Part of a small language model's weights.
Size: 21 layers, MLP 512 tanh GELU.
Architecture: LayerNorm before each block, learned positions, tied embeddings.
Each number is 128 + 24 x the weight over its row's rms, rounded and kept within 0 to 255. Layers, rows and columns count from 0. Numbers have three digits each. The size before them is the row's rms in percent of the matrix's.

# up: layer 2 MLP up, 512x128, rms 0.21, rows 481-511, columns 64-95
# down: layer 2 MLP down (transposed), 512x128, rms 0.0432, rows 481-511, columns 64-95
up481 104:163096150122116120118168119126048149104127177151123141130106150107131154122125145129126139122120
down481 097:165118103125158129144138140126110134140149116144104118134110111086111111100073110141140165127149
up482 095:082078115112098125119151169099146132104138121123169164121103157095145112118101108127101097112136
down482 087:150137143100141127141120108140100159130103168151133117145119108126141115142188120119149110157122
up483 103:147106129125120122113124089104125152129119155112109137137171139123091144125144113142129173130105
down483 098:127204159143151143140167117103111113186137107112166116092148098119163146171130148124113118091156
up484 096:115087104097122087104097076121110115168105123113138137122095129121148130162108101113148102134123
down484 106:155150129117162127115121101133173140134128129153153119079120110130108085133128136147135168124127
up485 095:124120126153105155099128151153130136161128071127117125163094142114157148120139070109126118159125
down485 101:162091157118113170107152135131100145162143157127102128143143136119128158110114163111105134115106
up486 111:153129088122160069109120102095145159129081120121137152135133108091115107135113098196197104094110
down486 108:140149125137084107144113123165143108133159119147113106125111113138122118134122138099095160127103
up487 122:164122112113131143090142131118158160117128141124172199115099133105120138120118130162154152109149
down487 097:102148144104126098167096119134109090147134112166062080130153096136139130129132123132126104155123
up488 100:119112132110114114114130158135106150119085122142092115114101132148132149085070127142113095169145
down488 110:099087108148097113161123159167101145162133136086098135124142098136121083138111125150136118141143
up489 098:109117119109096160111132127154115087106158136126145160154097142105128118141116105126166134150142
down489 096:105131127113168132113128125136130152093142110194115146128147108099138126150171117125114125150137
up490 090:103112141151141144148120151125140154146091042110095123137117114123152137124122135073140165154131
down490 117:086103134126121096128100136116107159149099119106127122158142114162132076134111141106129136134142
up491 090:139113084152116144131161136149112103139073129114129153126166117116117175131158126117138122096186
down491 097:074108123113158146138105102153118198084137143156155148133126109102097098108166139119167098112128
up492 093:163155132119137162111121155137124167085113116169152106115144149125127167124094092126145141164123
down492 096:141097102111126092120146150155164114116162175128154144149125125120106100132127183133098126139110
up493 093:144139106123153109068106122142116178135119144158136105161149143127111098082082118147137165117092
down493 103:113130110144146145095109111138176122125095108142097123146141110131114114087125118129137136076097
up494 109:104131097149104196108109147136144110124167124123123136115142159153067123094141160148146175129166
down494 127:103160092141110141139146125156108135110150104117100152104103125138093132127137124118118131100143
up495 097:139152094118123095126158136122165067109113140139113114111111136134101160130092128126116125117181
down495 097:115105130132112167160132115163129115151130152115145139114169096071131113122143086130144147168142
up496 093:118119138131101156105141071119148124161115138146159152147125139136164140129107124204156150109113
down496 093:167146124131127121120161074141151133114119122131135122071120104121119141132111124082109142094115
up497 070:108139126140153086145118101081146085117125109091099142121102134166147150114113134134198098118118
down497 092:086147126138148101129147117110128155125075143106135141139121138162128110105098159152182111125162
up498 097:117147128102119091136128072098112159157117191160112155153180124143138143134139158099146124106104
down498 108:075144134104105127137129092143148150160148150171142166157124134154129154119064108119097118099085
up499 087:152084102181152132127104113100123124141102161088144113145177065169127104131137161113113120134150
down499 103:107123113135126122098112126118173145144115135104196119120169111113131133116115172123092121101109
up500 114:111114127145117134144118114131076077137118095106154137095123162156132127166104103130119104179140
down500 120:096121098175142094141094092147162124116126120138120142084142139143133178147127152147129129183157
up501 112:177134127168125130114144153114095101072156123109141119149073121143163152139110138131101156160092
down501 109:138120115132167132153086073122141119083140119117138120141104101102141123149140112188117126158083
up502 096:127101096145125124090192178123132094151118163166155124127091138172134143102126100165145109092186
down502 096:142128109145111120138108117115128082132147117127133117114138148131108093120151103125137137137127
up503 098:148145142131117113095126129098156141124086170179125116122152186133130134112122097143086134136159
down503 089:151101094114132126140137161131085118118135146115140129122123116172152093147084129092122111140131
up504 098:153142183126108098160139114158142104142130124135111090088118132126159125139148097077157108142111
down504 097:127145162149118133139160159134141134133089111134100091105117139139107152127129135133123115181108
up505 104:082115119178115111087144157154137095193087137103131148170143129131137121128115113147139112124156
down505 101:131104115142137157135154142202074131145164117131098121148169112089133119131134126134156133063160
up506 102:128109137112099098111174130074159125112107153099116107123112152145190114129129132124146122099145
down506 088:115102129121137077129134068115103102133158121145105145169110139137107146110130135116148118135150
up507 102:184104110123119130096147140144098146150116163162180138089116150085171111096111078120172125102151
down507 108:175114144088116114047120107112089163124104124103127128156121177137147088120125105127157123118111
up508 087:133158107098152131170095169156120118130120142145134154148115143110113147141113117175108136114106
down508 093:104128142131136154119105108116131138082142166065179112132157105129128130143117126113135136157163
up509 094:146109173137133130135127130169089129124090106106131134082154106127132128163119165133091133123133
down509 093:159115129133137137067100111147164106095126116123116126113134121128113169094141129139122167139135
up510 089:087123161150119124115131157109137123140138149154105133158096151123143118135134087138092139120100
down510 097:144151116118125119077145143155112161140127102092104130124121135152137116146126118123114112136154
up511 097:093124134150114067118095117156167112144132097101181146134132174077112080115135145118175138094117
down511 111:136115105158097129136137140153127167145096119150156120147126154095140091105078126103168134118125